{"n_layer": 26, "d_model": 128, "n_head": 2, "n_kv_head": 2, "head_dim": 64, "d_mlp": 384, "vocab_size": 2241, "activation": "gelu", "norm": "layernorm", "norm_place": "pre", "norm_eps": 1e-05, "positions": "learned", "qk_norm": false, "attn_scale": 0.125, "bias": "all", "tie_embeddings": true, "parallel_block": false, "init": "normal", "init_std_qkv": 0.0218, "init_std_o": 0.00302, "init_std_up": 0.0218, "init_std_down": 0.00302, "optimizer": "soap_variant", "lr": 0.0051, "lr_mult_o": 1.5, "beta1": 0.95, "beta2": 0.99, "lr_head": 0.0059, "grad_clip": 1.0, "warmup_steps": 200, "schedule": "wsd", "decay_fraction": 0.717, "decay_shape": "linear", "final_lr_fraction": 0.05, "batch_tokens": 16384, "seq_len": 1024, "doc_mask": true, "train_tokens": 101300000, "steps": 6183, "dataset": "wikipedia_en"}
Each number is 128 + 32 x the weight over its row's rms, rounded and kept within 0 to 255. Layers, rows and columns count from 0. The size above them is the row's rms in percent of the matrix's.

# layer 8 attention value, 128x128, rms 0.146, rows 55-63, columns 0-127
size [ 94 104  89 101  99  88 103  86 104]
[[ 95 135 105 147 127  81 159 125 149 123 127 126 150 135  83 125 144 131 111 147  86 132  43  27 116 156 172 169 129  86 175 128  81 124 152 130 144 147 136 120  92  92  92 132 121 193 158 115 133 122 147 132  98 110 132 187 102 186 142  67 125 125 174 113 108 154 137 172 169 127 121 148 117 126  76 173 132 127 181 109  90 115 106  99 107 208 109 151  70 164 144 159 123 118 100 109 159 130 146 151 103 105 125 102  96 113 151 169 148 174 172 142 127 150 110 124 163 134 103 170 167  40 176 189 100 134 140 176]
 [175 135 143  78 161 158 206 124 137 129 144  79 131 153 143  71 115 132 162 198  99 162 157 163 121 124 147 106 100  90 145 119 105  93  81 121  95  85 102 140  93 127 108 102 124  91 105 109 171  66 152 127 147 106 172  75 125 112  72 116 170 120 126  98 138 165 141 118 195 143  98  90 124  82  87 163 117 134 142 119 145 158 122 158 130 191 112 159 137 115 121 153 103 159  91  81  63 117 153 121 134 134 160 132 130 135 193 179 119 152 133 112 171  46 107 182 148 138 130 139 175  43 147  97 161 109 134 105]
 [130 136 163  96 134 152 146  91 142 150 150 132 141  92 131 140  83  81 116 137 120 116 133 115 127 157 169 104 132 123  61 219 164 144 136 115 102  96 106 139  97 123 152 112 140 197  96 176 134 119 125 150  80 111 107 135 133 137 141 143 129  64 104 141 102 171 122 141 130  23 115 139 154  55 140 108 117 183 160 126 162 130 101 138  91 170 162 126 117 121 159 104 153 164  88 124 160 131 149 128 128  77 139 181 138 102 149 132 116 182 152 124  51  95 100 130 125  75 105  75  53 177  78 107 118  96 152 198]
 [200 124 176 135 159  72  91 142  60 140 133  89 108 159 136 104 130  80 206 105 155 157 133 107  97 171 132  91 147 107  92 118 161 107 162 116 135 171 178  77 101 103 109  77 105  62 105  98  64 116 112 199 145 115  94  88 151 157 112 118 120 124 149 139  81 141 190 130 130 157 128 138 128 169 123 131 124 149 113 132 114 150 134 137 156  86 124  70 149 134 130 155 148  80  80 104 111 122  91  80 129 131 127  76 195 141 117 127 116 116 136 124 100 169 147 133 107 164  83 113 109 218 142 118 155 189 124  89]
 [126 132 169 135 131 120 105 126  92 162 160 164 188 139 127 158 150 153 101  88 191 113 118 144 145 121 156 152 127 103 146  95  71 126  93 116 133 165 179 200 137 122 131 146 121 133 170 111 128 117 122 154 123  97 123 206 101  97 128 137  92 110 130  81 164 126 158 116 168 129 126 107  89 109 109 170 139 143 154 172 110 155 168 112 120 143  91 157 159 152 199 179 114 152 142 125 117 100 126 119 111 116 169 136 103 126 157 207  64 118  60 167 105  78  14  60 119 108 113 137 148 104 179 112  87 141 144 177]
 [191 189 137 102 151 136 170 147 138  76 133  71 112 104  97 122 132 173 112  98 193 185 142 162 117 102  57 115 129 175 174 168 139 113 135 114 149  82 135  43 111 173 152 135  99 139 120  92 166 114 136 151  92 123 143 119 140  70 103  96 122 190 129 128 142 106 174 117 154  76 123  89 128  98 123 177 109 131 181 120 154 131 129 145 118 153 166 116 158 146 128 158 160 114 135 130 100 133 115 216 123  77 156 131 105  99 109  80 139 167 178 166 103 106 133 133 163 153 129 138 145 168  97 105 215  98 136 166]
 [ 90 122 112 169  94 118 162 144 134 120 141 159 117 193 109 139 129  98 117  80 132 149 125 105 112 104 147 137 167 162 142 146  99 155 134 135 104 132  87  85 124 167 123 167 131 147 139 151 130 168  95 155 106 114  74 142 188 161 154 102 169  98 196 125 132 145 103 131 166 120 136 142 127 164 102 137 156 160 167 147 165 158 107  94 147 220 145  90 120  87 158  88 142 152 173  83 122  63 139 140 124  81 110  96 161  65 150  99 149 134 106 118 127 179  57  49 110  79 169  60 185 142 174 155 116 125 114 181]
 [118 137 126 104  91 126  99 115 214  85 106 148 150  72  83 162 172 137 126 126  89 127 114  75 156 110 146 104 146  88 138 109 128  61 174  94 167 197  96  94 156  67 111 158 149 115 142 118 133 109 105 133 119  91 125 109 100 168 122 149 117 164 187 117 126 141 156 135 131 158 103 131 152 151  85 117 111  82  89 147 121 209 103  91 120  57 100 119 135 115 126  65  66 111 145 115  88 107 113 114 172 148 125 125 133 102 163 111 103 120  53 155 163 117  88 125 112  91 190  87 177 165 137 164  84 129  88 146]
 [123 129 125 174 152 102  78 141 109 140 113 197 110 139 121  93  81 147 109 195 142 181 155 154 137 126  82  85 134 118  97  79 132 184 114  90  59 164  79 147 107 145 138  84 145 169  98 170 112 134 119 125 169 155 116  80 182  85 167 138 147 120 181 107  98 101 122 107 132 135  96 132 151 106 202 120 146 121 141 130  72  37 112 200 165 161 102 117 152 128 157 102 131 172 139 139 144 122 149  79  86 104 126 135 144 146  56 104 154 137 162 106 112 110  81  68 136 162  85 134 104 126 102 106 151 155 132 100]]
# layer 8 attention output (transposed), 128x128, rms 0.202, rows 55-63, columns 0-127
size [ 90 108  86 103  93  80  97  77  92]
[[148 149 122 144 157 158  95  89 115 146 124 171  77 121 160 137  96  97 147 130 181 148 179 116 177 129  65 106 101 184 116 143 168 121  86 190 131 129 188 163 158 158 111 166 124  90  50 190 145  85 109 124  75 112 122  81 128  58 151 177  77 124 118 120 106 111 136  87 135 113 137  59  90 153 191 133 109 105 114 118 148 123 114 162 175  90 167 110 187 109 111 120 112  90 166 100 144 118 115 151 142 142 104 135 190 137 129 124 164 116  93 178 182  84 106 124 144 148 138  85  98 163 126 139 108 137 129  77]
 [135 135  99 107  94  73  98 113 167  50 142 168 122 186  93 188 160 134  50  77 161 165  73 129 155 112  96 117 176  88 110 170 167 155 167 134 122 149 138 118 160  98 145 137 153 128 121 159  92 115  95 147 104 152 126  94 155 134 170 118 110 135  84 104  83 139 121 135 129 127 213 196 128 157 183 170 119 124 134 152 103 123 173 101  95  93 139 100 116 142 125 149 146 141 131 169 179 189 110 161 160 103 100 121 172 163  92 122 137 136 153 171  69 184 115  69 128 134 127 147  86 182 138 144 107 118 109 121]
 [140 104 109 118 105 167  89 152 112 161 106  73 125 160 130  97  99 153 145  89 137 137 155 146  92 115  93 154  99 109 230 110 101 126 150 136 151 163 130 101 134  48 136 100  82 130  70 104 137  85 158 139 189 134 139 112 117 146  75 149 127 157 137 112 117 104 180 156  95 177  66 132 135 160 104 140 167  96 128 117 108 118 121  92 104  71  99 114 166 119 112  95 114 110 130  68 126 117 105  87  91 121  63  55  97  82  99 122  91  75 121 143 133 188 114 102  65 108  76 180 132 141 162  99 119 164 106 103]
 [100 109 112 157  59 157 105 150 157  74 127 106 169 124  81 121 134 157  58 115 111 116  95 114 154  70 153 192 153 106 145  77 113 125 106 115 122  79 104 147 132 160 125 135 168 166 130 152 123  96 102  83 135 127  97 131 152  75  79 132 109  78 139  78 114 144 131 123 102 104 119 105 111 101 127 104  79  79 129 101 150 159 103  93 131 105 127  76  98  52  82 182  98 160  97 182 117 167 173 141 112 141 152 154  44 120 115  93 151 155  82  84 138  97 105  82 150  79 160 105 108  53 115 133 107 100 146 126]
 [100 173  74 117 143 182 116 112 153  94 103 132  70 140 140 118  63 117 144 152 121 158  89 123 150 141  90  97  89 190  94 159 114 121 150 144 117 119  82 127 127 118  63 125  85  89 129 122 102 121  90 112 114 145 130  63 152 130  93  86 170 131 140 154  76 133 130 119 103 128 131  84  91 111 180 150 140 132  97  94 128 103 100 133 133  85 145 147 167  52 114  85 128  76 143 127 144 113 128 172 157 103  62 113 101 126 134 107 122  77 180 174 178 221 170 120 165 142 160  97 107 143  78 124 151  81 112  62]
 [152 134 124 163 121 168 109 162 162 153 159 154 188 128 118 177  66 104 159 153  14 117 106 111 130 133 121 105 145  64 152 164 136 148 172 140  89 148 105 176 153 111 120 111 136  96 144 222 113 152 107 109 115 122 156 150  65 178 147 115 111 125 127  84  94 125  68 118  69 132 178 131 164 150  98 106 103 122 141 152 106 132 160  79 146  88  91 107 123 115 143  86  80 143 120 177 103 151 112  93 175 135  78 105 165 130 125 154 143 110 114  87 136 109 129 126  35 170 113 179 137 111 101 134 120 124  98 148]
 [172 128 118 105 140 142 160 155 118 145 151 155 163  78 105 151 124 101 172 157 130 163 129 131 145 183 115  99  73  80 147 150 127 168 100 144 122  81 187 167  98  58 168  98 103 106 150 137 114 159 162 132 120 111 111 144  72 114 107 171 145 109  88 131 127 125 190 128  86 119 105 135 118 120 148 121 131  86 147 137 123 129 114 121 124  79  93 156 162 180 139 168 154 115  80  68 106 140 105 175 125 185 171 171  60 168 123 186  74 147 129 167 158  66 181 136 142 145 119 206 123 180 125 139 182 149 170 111]
 [144 103 141 110 182  82 129 139 107 172 130 165 122 113 166 139 107 102 125 135 142  79  75 121 125 160 120 148  98 187 127 155 146 171  77 135 101  71 122 188 124 149 126 126  82 156 116 147 119 158  97 133 159 132 125 153 134 129 132 120 138  68 109 147  74 119 144 108 111  89  97 128  97 127 101 175 103 134 149 109 139  62 121 209 100 140 115 114 141 118  78 176 112  92 113  88 210  87 140 114 112 173 187 114 157 178 126 173 125 153 195  89 167 123 146  77 120 153  93 138 143  91  77  98 207 119 148 187]
 [ 98 130 129 143  63 157 193 118 117 123 186  98 190 147 130 141 203 129 149  69  84 163 147  93  87  91 153 159 142  88 140 131 131 106 130 107 198 164 111  82 153  88  86 120  93 108 152 139 174 190 139 149 120 143 108 189  99 144 114 124 112 132 132 150 135 179 137 157  91 131  94 119 112 113  45  74 119 159 108 111 192 175 125  95  96  55 162 164 129 109 139 106 150 118 143 112 107 141 152 145 146 120 163 115 106 128 200 161  91  85  93 146 120 185 158 152 101  88 155 148 145 138 134 163 119 134 102 135]]
# layer 8 attention query, 128x128, rms 0.123, rows 64-81, columns 0-127
size [ 98  92  82  90  89  91  91 100 110  85  90 106  92  85  96  84  90  84]
[[106 107 131 116 118 126 138 175 130 214 139 150  79 124 156 170 165 150 179 104 142 170  78  83 116 109 122 120 139 123 148 134 173 105  83 153 147 125 106  46 138 138 141 132  79 191 168 159 157 147 185 183 163 157 102 144 151 194  97 155 166 141 189 136 124 144 122 168 120 168 120 142 129  66 105 124 169 166 128 167 190 149 118 146 122 137 134 122 184 154 113 131 120 136 142 121 130 162 122 179 126  72  82  77 119 133 150 109  39  89 142 188 104 164 164 144 156 134 120 128 112  88 137 170 157 124 134 144]
 [ 73 141 117 168 143 118 164 136 165 142  85 173 100 123 120 109 144  88  95 167 155 142  88 177 119 104 127 110 145 109 155 119 113 158 130 137 142 101 196  81 121  77  74 148  91  83  84 169 126 146 165 168 106 154 101 125  88  93 128 128 161 138 138  98 111 163 167 155 121  66 139 108 116 115 125  36 112 107 112 209 119 135 172 140 115 108 179 134 137 163 137 105 123 140 106 118 100  91 132  99 110  69 157 129 182 156 101 138 113 114 130  92 157 137 207 132  40 149 175 149 111 137 121 166 141 148 180 193]
 [129 138 217 109 120 157 129 145 119 106  55 217 153 162 126 134 146 194 142 148  76  99 151 128 158  96  96  88 160 164 132 168 149 110 127 101  96 112 175 158 190  85 127 209 143 141 136 114 179 125 111 152 134 140 135 179 171 124 148 117 162 119 162 147 108 126 174 146  94 171 149 102 133 165 168 163  99  92  95 119 129 165 106 124  93 107 163 142 145 146 121 147  71  64 112  51 137 112 109 137  64 112 145 119 113  99 107 133 122  77 144 135 121 138 160 111 121 117 158 118 145 103 107 131  97 117  51  73]
 [ 98 122 124  96 120 194 100 119 135 165  89 123 149 120 162 142 159  76  79 151 204 147 114 177 133 100 119  97 165 152 138 133  78 123 142 114 156 151  86 161 120 168 100 114  99 142 149 143 171  98 122 126 145 150 160  91 159 100 160 135  96 124 115 177 103  94  84  59 138 148 163  82 143  66 148 195 110 105  98 196 115 159 159  94  61 208 162 126 162 159 162 151 143  33 134  80  95 126 114 150 143 107 132 111  94  66 134 127 144  83 110 151 112 121 133 158 118 144 106 150  88 120 113 137 168 130 110 128]
 [178 128 144 147 104 107 171 185 104  48 201 139 142 131 106 182 118 146 136 188 164  85  82 150 146 124 115 134 165 119 152 104 123 109 131 128  94 118  92 209 180 106 110 140 163 136 149 202 125 161 121 140  91  80 168 139  98 103 111  88 113 116  96 116 151 148 154  99 147 118 154 175 139 208 112 161  61 102 157 120 117  71 147 156  89 158 147 157 108 110 109 166 142 155 113 161 121 100 113 130 160 137 166  87 195 143 137 137 131 123 152  85 114 105 161  95 110 156  89 126 129 167 145  91 175 104 132 191]
 [153 119 122 105 183 126  56 148 113 101 148 153 149 168 128  82 129 167 198 127 112 159 170 126 187 187  99 128 123  67 159 141  99 132 119  97  84 110  95 146  95 126 208 179 141 178 134 151 126 180 101 155 128 136 135 143  89 135 115 185 167 174 119 126 137 169  91 115 107 102 133 111 131 167 160  86 169  86 147 151 171 124  81 132 163 123  82 152 110 142  89  80 144 157 118  95 111 223 102 146  99 178 119 113  82 134 122 140 171 139 162 201 116 113 106 115 107  76 121 145 113 119 165  95 114 139 141 108]
 [114 127 133 164 105  56 107 135 158 133  97  85  89 159 151 177 122 127 106 153 142 182 108 105 120  95 117  95 181  86 117 159 101 159 126 156 110 135 163 143 135 113 147 131 136 125 103 152 130 120 176 198 150 111 157 132 142 112 124  85  60 190  68 126  86 103 160 114 163 128 112 131 149 123 114 191 158 188  79  52 174 132 108  97 167 115  81 153 151 116 123 201 103 161 157 128 126 149  97 144  76 124  63 153 130 113  84 105 175 136 142 149 142 159 110 106 228 117 126 126 170 121 118  98  94 164 130 116]
 [126 130  96 132 148 186 108 144 115 143  69  56 121 106  86  79  97  82 149 131 174 159  46 174 195 101 132 184 101 131 146  98  88  88 117 132 134  92 136 112 159 139 144 158  69 146  91 159 131  83 110 152 121 128  91  69 103 129 120 154  49 101  74 109 153 142 117  73  80  91  46  76  90 145 107 151 107 100 181  90 125 122 146 126 130 140 179  90 105 134 142 144  90 133  89 123 150 125  96 156 122  98 146 141 118 138 102 129 192 129 144 130 140 119 139 132 130 150  97 150  90 143 127  92 124  96 136 191]
 [142 112  99 180 128 147 215 128 177  85 156 166  52 101 117  80 161  70 114 136 160 163 134 154  88 113 152 117 138 144 106 114 134  71 198 162 159 131 181 119 175  65  80 117  82 125  70 122  67 160 146  97  89 151 142 127  81  95 113 117 104 168 102 105 123 135 104  97 115  90 152 130 152 115  65  84 117  95 132 134 112 171 152 166 138 184 174  92 112 144 158 197 128 145 152 129 129  87 117 116 149 124 113 150 136  82 162 157 126 121 101 128 130 135 142 180 128 121 153  89 125 141  94 128  80 112 125 183]
 [117 164 162 148  85 122 106 145 112 112 202 194 207 134  75 160 131 151 133 104 106 147 126 159 129 130 163 161 169 119  93 157 139 147 109 138 106 114 119 162 179 154  96 140 129 202 163 149 170 102 131 124 146 150 159 125 150 134 110 165 104  78  61 126 145 115 102 162 120 178 157 126 188 156 159 142  56  97 103 121 140 169 103 120  80 163 190 132  84 144 135 143 112  97 148  60 155 163 122 152 101 186 138 125 140 163 155  92  70 144 144 174  87 102 131 153 149 121 151 156 116  55  82 145 128  82 129 131]
 [129 149 160 135 101 115 123 181  97 118 155  90 177 127 112 114 112 104 152 124 123  86 129 110 177 144 123 131 107 110 155 171 148  67 127 117 170 112 157 100  38  94 124 152  91 171 103 175 176  92  81 128  78 126 173  91 126 101 138  92 115  88 121 126 163 180 123 118 151 138 139 129  78 122 110 143 106 103 153  67 132  60 109  51 106 101 153 136  91 126 100 151 201 139 133 124 119 119 107 163  78 123  87 149  97 143  91 106 172 159 169 157 193  98 138  91 178 181 192 109  92 164 142  95 112 106 137 108]
 [ 96  91 100 126 145 137 162 123 126 135 103 174  71  71 135 151 137 163 120 148 170  98 126 148 143 132 125 143 119 157 128  73  97  84 115 113 159 137 122 117 147 108 147 136 145 113 148 108 136 153 128 119 147 132 148  72 192 173  23 153  84  91 122  64  80 135  81 119 127  94  88 121 123 148  94 148  84 145 122 140  80 149 126 176  80 138 202 117  39 119 153  91 141 112 129 133 119  61 150  58 107 115 145 153  87 120 167 145  69 144 139 115 153  72 142 125 133 133 150  82 127  87 106  78 147 147 162 180]
 [112  95 173 169  74 128 161 128 131 107 141 151  74 153 186 104 113  47 145 140 128 192 122 127 130 114  96 156  65 171 154 169 112 130 171 150 174 112 169 142 166 159 137 105  95 194 163  40 118 101 157 115 136 123  96 138 185 115 110 108 134 165 194 184 161 124 125 102 153 114 101  99 120  95 102 152 188 136 137 144 120 142  95 196 188 148  72 101 158 150 152 178 158 133 145 110 145 121 144 117 106  95 132 135 136 169 117  69 150 123  98 117 134  91  67 112 169 118 136 156 131 105 120  89 124 119 167 131]
 [122 107  98 136 135 157 139 143 121  96 115 147 164 131 157 122  74 100 124  69 113 132  84 145 115 130 169 135 200 129 118  99 130 153  79 125  88 149  71 141 153 144  93 120 111 158 125 186 150  86 123 138 122 108 167 103  66 105  92 151 159  75 189 120 158  77  90  63 120 151 174 135 162 116  85 142 131 117 157 205 178 140 182 100  79 136 158 130 139 123 116 178 108  81 117 189 132 138 124 102 185  88 155 156 123 147 130 140 112 119 121 135  95 144 153 133  21 116 176 137 111  93 101 141 197 140 109 138]
 [123  51 117 118 170 110 106 156 102 196  87 172 138 116 180 114  99 152 130  54  81  87 168  73 121 146  89 144 130 153 132 145  70 124 133 121 134 103 113 122 105 112 113 114  78 118 123  94 112 151 118 154 129 197 121 143 128 187 119 144 181 157 136 157 113 173  86 112  70 144 126 146  80 103  97 119 158 172 106 177 115 150 129 159  86 118 103 127 180  62 162 114 141 127 148 121 150  91 140 100  50 109 164  84 143 121 156 136 126  45 115 128 153 178 116  88  90 104 118  87 127 161 145 107  99 143  88 173]
 [ 67 134  94  99  96 121 102 110 137 143  94 126 178 124 121 145 118 130  56 134 170 168 147  75 108  85 171  87 152 174 154 120  89 158 137  96 161 148  97 134 144 156 120 171 124 135 106 156 160 114 160 107 117 100 165 143 129  83 147 133 158 133 132 181 136  93 175 122 158 141 126 175 112 123 109 162 127 115 140 122 128 169 108  98 128 137 181 147 156 113 191 101 180 143  27  77 182 108 116 170 147 100  89 126 135 143 101 151  94 101 119 212 112 129 106 122 149 191 200  44 118 122 134 109 125 175 103 150]
 [129  78 153 108 149  93 151 143 154 183 143 122 160 100  69 108 132  84 144 144 153 123 191 168 143  80 100 176 168 148 139 137  71 141 158 103 188 149 155  59  74 139 129 122 107 159 112 171  99 147 149 113  80 140 145  54 128  81 198 112 159 152 136 120 153  89  72 134  94 118 143 159 115 121 110 161 121  64 152 135 100 141 138 122 113  93 199 119 146 107 106 105 166 160 119 115 151 105 117  97 138  92 123 133 126  98 113 166 158 142 130  48 116  87 138  51  85 146 168 181 122 172 161 135 108 119 139 105]
 [170  95 111  85 154 126 136 128  73 177 128 160  95  89 165 143 128 135 112 120 170 133 102 125 125 148 149 163  84  59  99 121 145 103 157 150 174 122 161 188  91 123 128 122 101 151 103 174 130 138  98 124  78  88 119 123 167 160 116 103 112 185 114  77  97  98 175  71 153  99 120 115 141 113 110 123 130 174 152 107 136 125 108 181 113 153 134 141 126  36 225 182 163 138 151 122 165 147 138 101 151 145 119 155  98 149 107 158  77 130 146  68  94 139 138 112 169  78 144 156 173 103  85  98  66 153 135 177]]
# layer 8 attention key, 128x128, rms 0.123, rows 64-81, columns 0-127
size [ 95 100  98 100  92 101  89  96 120  82  89 110  93  98  99  91  97  94]
[[ 92 121  93 103 113 155 145 128  90 136 101 163  71 163 169 204 153 149 146 172 160 164  88  95  90 157  63  95 116  76 141 121 168 155 103 132 126 123 103  89  93  93  42 103  94 135 110 157 131 193 177 160  81 150  93 155 146  82 153 129 151  98 138 131 117 116 143  89 114 106 133 196 146 126 125 129 105 129 128 152 131 116 147 136  31 120 169 147 121 164 173 107 120 139  96 143  73 136 115 154 142 101 118 102 136 116 130 160  68  74 145 178 146 136 177 119  94 121 160 129 167 189  89 154 106 163 126 156]
 [115  96 122 152 113 115 184 115 126  63 140  66  79  97 127  59  98 122 119 163  97 170 112 127  95  72 126 152 144 103 153 125  82 106 154  68 145  81 135  78 153  77 133 100 142 134 105 111  62  91 200 157 106 114 101 193  77 169 100  95 128 177 113 114 156 134 143 109  68 123 118  99 116 124  18  80 157 143 122  85 135 128 134 152 128  82 122  89 120 120 191  87 135 170 181 121 124 128 128 130 123  66 130 148 114 158 115 115 107 114 114 156 173  99  94 113 135 137 149 158 160 160 127 120 120 120 131 154]
 [144 127 133 137  94 217 170 163 141  81 101  97 114 105 122 138 157 124 142 123 164 188  95 132 134 126  93 149 125 184 168 118  97 109 167 154 114 155 132 120 139  60  27 120 119 187 113 125 163 115 109 141  59 117 141 146 169 171  75 126  99  94 142 107 137 140 126 129  94 201  69 129 114 160 147 133 100 120  90 141  61 113 172 130 127 122 163 138  99 130 137 165 104 141  89 175 141 110  95 124 159  94 114 104 168  90 124 139  85  59 124 144 121 124  90 111 123 113 108 110 101 165 194  62 139 165  89 136]
 [ 98  88 108 182 166 133 125 163  85 114 163 117  46  92 172 137 170  96  27 158 138 133  62 204  96 126 141 117 115 153 166  98 123 153 165 204 178 124 124 141 135 108  98 126 124 132  78 165 135 124 130 141 121 138 152 102 137 113 152  93  78 128 119 162  91 119  86 102 155 103  76 158 132  83 118  86 144 131 162 136 114 137 118 127 167 102 184 127 106 101  69 147 135 140 139 145  94  75 133  90 149 107  74 102 168 116 157 192 183 153 161 111 144 164 148 112 109 132 109  99 131  98 108  93 133 181 122 160]
 [101 130  86 201 111 172 116  74 144 111 134 113 173 121  35 163 133 158 121 143 108 152 105 146 128  99 106 157 156 161 103 158 133 113 123 149 102 121 149 183 182  82 159 150 142  57 106 155 129 151 121 179 118 129 126 129 106 174 120 127 132  64 106 110 134 133 155  97  86 103 151  92 163 146 113 145  77 115 175  87 140 131 117 122 101  80 146 160 103  76 145 186  47  91 174 157 134 124 199 103 147 132 138 174 135 133 171 121  66 150 120  35 100 108  91 106 116 135 162 149 130 102 146 102 110 110 130 143]
 [139 103 156 121 118 189  73  99 105 176  90 160 167 116 146 108 159 117 177 101 117 130 145  90 156 105 108 148  85  25 122  87 101 108  64 159 111 125  80 106 118 137 143 179 113 128 116 115 150 107  67 110 129 130  66 123 111 113  37 118 142  89 125  98 132 104 110 159  79 132 120 133  89  87 152 104 126 116 174 105  72 127  58  92  89 158 129 112 105  77 117 103 136  72 118 116 105 108 169 162  72 186 139 142 102 114  90  79 132  74 110  95 100  96 106 153 105 113 116 131 136  87  98 144 106 115 122 103]
 [163 128  51  52  81  85 105 129 137 180 136  92 180 154 106 166 141 184 117 117 118 103 151  81 163 124  72  58 143 138 136 165  75  85 138  83  86 136 108 111 146 140 105 184 128 148 154  93 125 130 115 123 148  92 131 117 150  95 112 117  76 134 102 144 116 137 162 117 169 158 132 104 161 164 145 111 115 144 147  90 103 104 151 102  89 165  67 146  85 117 102 159  88 219  72  90 183 126 108 147 161  93 126  95 112 126 126 141 144  84 128 186 121 147 165 116 173 108 124 146 131 143 195 164  89 115 125 119]
 [145 133 126 156 168 144 135 115 106 154 146  86 115 124 130 104 114 101 120 145 143 113 122 151 158 168 126 142 115 149 145 126 119  96 112 146  99 102 117 134 153 145 109 153 132 176  88 131 122  77  53 169 116 150 159 141 140 107 128  88  95  69 110 171 147 126 112  31 163  71 136 100 111 182 103  98 144 153 133 109  63 102 128 153  90 148  90 139  66  85 187  64 123 159 183 104 191 120 148 108 189  85 141 124 136 155 158 138 206 147  67 126 157 156 138 115 110 186 143 147 186 162 110  94 178 114 163 165]
 [101  94  77 150 167 105 103 158 137 134 148 150  94 123 162  87  62 141  84  50  95 157 141 144 135  87 172 176 129 121 112 124 135 138 157 142 128  90 144 159 158 129 157 105 140 142 104  75  32 153 137 147 148 143 121 143 119 106 116  82  54 131 131 107 110 114 129  89 182 106 104 147 129 112  83  89 240 167 135 104 168 118 113 167 121 134  40 122 191  97 102 159 125 124 161 112 130 182 152 100 121 129 121 125 147 107 150 123 115 130 137  85 130 168 104 120 159 138  99  69 129 126 111 140 128  76 189 123]
 [ 73 123 147 156 102 136 123 125 128 140 131 159 148 121 131 156 135 126 123 138 170 143 112 135 145  95 147  62 140 125 124 126 153 137  84 129 146 135 103 178 136 109 139 127 170 145 132 188 156 123  72 140  77 126 175  62 122 106 155  96  63  79  75 130 125 152 147 132  91 168 110 165 117 154 161  96 113 130 110 113  79 117 140  95 118 121 242  96  77  96 167 156 168 123  40 189 122 120 115  99 118 146  97  82 130 142  96 167 128 136 153 127  63 127 149  60 182 108 147 135 112  89  98 117 201 176 124 130]
 [143 114 165  90  91 167 167 104  99 127 154 116 169 101  44 113 115 185  59 144 126 173 129 121 124 160  70 127 154 122 133 106  88 109 139 157 110  97 100 159  63 118 115 137 152  66 142 125 189 102 118 139  58 135 130 100 143 125 144 102 200 130 121 192 124 110 187  92  94 122 181 180 100 142 189  97  94 120 142 116 135 153  54 149 123 142  91 144 151 103 138  96 115 160 154 116 111 107 160 137 157 107  66 152 162 163 143 123 144 136  60 135 112 128  99  87 193 136 142 110 102 117 165 178 126 129 120 133]
 [102 110  90 157 173 104 176 119 101 102 152 142  76 124  58 136  78  98 128 124 124 124 112 132  46  97 110 157 146 140 113  92  88 104 103 103 153  84 129 115 174  86 120 106 176 123 169 121  95 138 116 119  94 122 190 101  85 134 106 116  87 148  83 114  89 124 123 104 110  89 162 131 119 135  94  74 171 171 101 110 103 119 124 160  85 123 144 146  73  47 155 178 180 149 136  69 179 128  93 119 105 162 149 142 115 128 186  88 124 101 125 176 150 105 123 128 197  98 153 145 125 201  89  96 117 135 171 130]
 [ 98 139 110  45 127 129 121 120 168 140 140 136 103 134 163 130  92 141 123 118 120  97 127  78 144 109 142 150  84 150  67 142 134 126 126  86 142 115 100  87  94 113  49  91  83 133  78 123 150 155 127 108 116 130 119 154 142 107 211 124 145 164 115  59 130 155 160  97 128 147 142 112 130 137 125 139 185 153  85 104 143 133  82 108  80 160  67 126 153 125  70 144 104  65  43  87 124 168  53 169 140 119 100  71 140 158  95 128 132  75 186 127  80 122 149 152  97 129  96 113 137 139 128 147 102  65 105 157]
 [ 87  90 107 173 121  99 129 154 110 105 117 146  92 142 116  77 114 105  22 126  91  95  68 109  98  89 102 125 111  89 118  98 158 104 148 138 159 127 137 112 143  83 157 108 139  68  93 103  54 101 152 153 118 137  77 131  99 100 123  81 138 135 187 105  98 146 119 123 132  68 109 157  98 107  90 105 100 115 131 148 112 143 172 143 115 146 188  90 138 120 148 152  79  98 126 161  66 137 159 103 114 122 133 131 108 109 102 147 111 163 106  45  98  87 144  77  64 189 102  99 149  76 109  97 105 118  97 171]
 [128 101 152  89 111 170 172 164 118 109 109 138 121 137 142 157 113 174 169 116 154 134 111  94 137 112  90 171 171 103 137 121 119 123 163 119 121 107  97  35 133 124  79 140  97 164 104 109 162 156 136 102 115 185  89 104 135 209 116 144 141 147 179 148 146 125 124  78 130  96 117 117 128  88  93  79  85 182 107 189 118 165  66 151 132 104 120 111 170 203 120 146 136  68 135 137 126 134  93 161  90 157 170 105 137 215 117 125  90  94 155 134 164  98  97 130  69 111  68 163 105 170 171 134 142 150 145 142]
 [ 88 139 114 142 128 154 162 178 135 155 125 128  99 174 139 188 134  85  76 150 137 176 145 108 117 148 121 142 115 127 146 162 124 135 162 178 175  98 162 152 130 129  93 142  97 183 141 173  89 108 160 104 151 130 137  74 170  67  92  77 175 101 128 225 156 141 165  98 171 112 127 118  76 113 140 132 118 173 142 145 132 164 161  83 144 143 195 115 136 162 206 224 151 123 126 166 101 109 176 161 137 123  98 120 105  97 144 155 109 152  91 157 151 165 105  86 118 160 162 178 160 132 119 128 118 148 113 115]
 [126 100 129 140 124 140 171  81 123  66 184 116 207  75 120 127 177 140 146 184 132 185 134 167  96  98 113 181 118 124  90 159 100 105 140 176 187  94 134  94 115 106 140  61 155 183 146 111  84 117 129 147 132 155 103 126 106 124 119  93 133 164  79 130 121 113 166 129 120 108 183 128 143  91 113 138 178  88 186 141 121 144  86 132 126 112 119 126 161 149 128 122 124 127 166 182  94 125 161 128  81 164  81 121 102  63 164 149 141 153  95 123 148 150  79  78  24 176 136 101 136 151 172 146 135 144 132 127]
 [163 143  95  94  98  70 145 157 135 131 144 135 126 184 105 156 122  98 143 117 142 138  98 106 159 110  99 117 143 155 110 156  96 121  71 108 178 117 124 105 134 152 106 127 138 162 178 102 158 122  91  89 144 142 149 124 170 164 107 149  97 192  67 157  85 165  75  87 132  84 174  86 164 159  97 150 125 166  88 150 126  83 135 179  58 132  68  79  70 104  82 145 149 164  94 120 135  97  87 127  89 136 103 146  61 153 126 122 171 114 153 103 179  36 138 100 160 136 147 142 140 156 166  94 113 106 165 120]]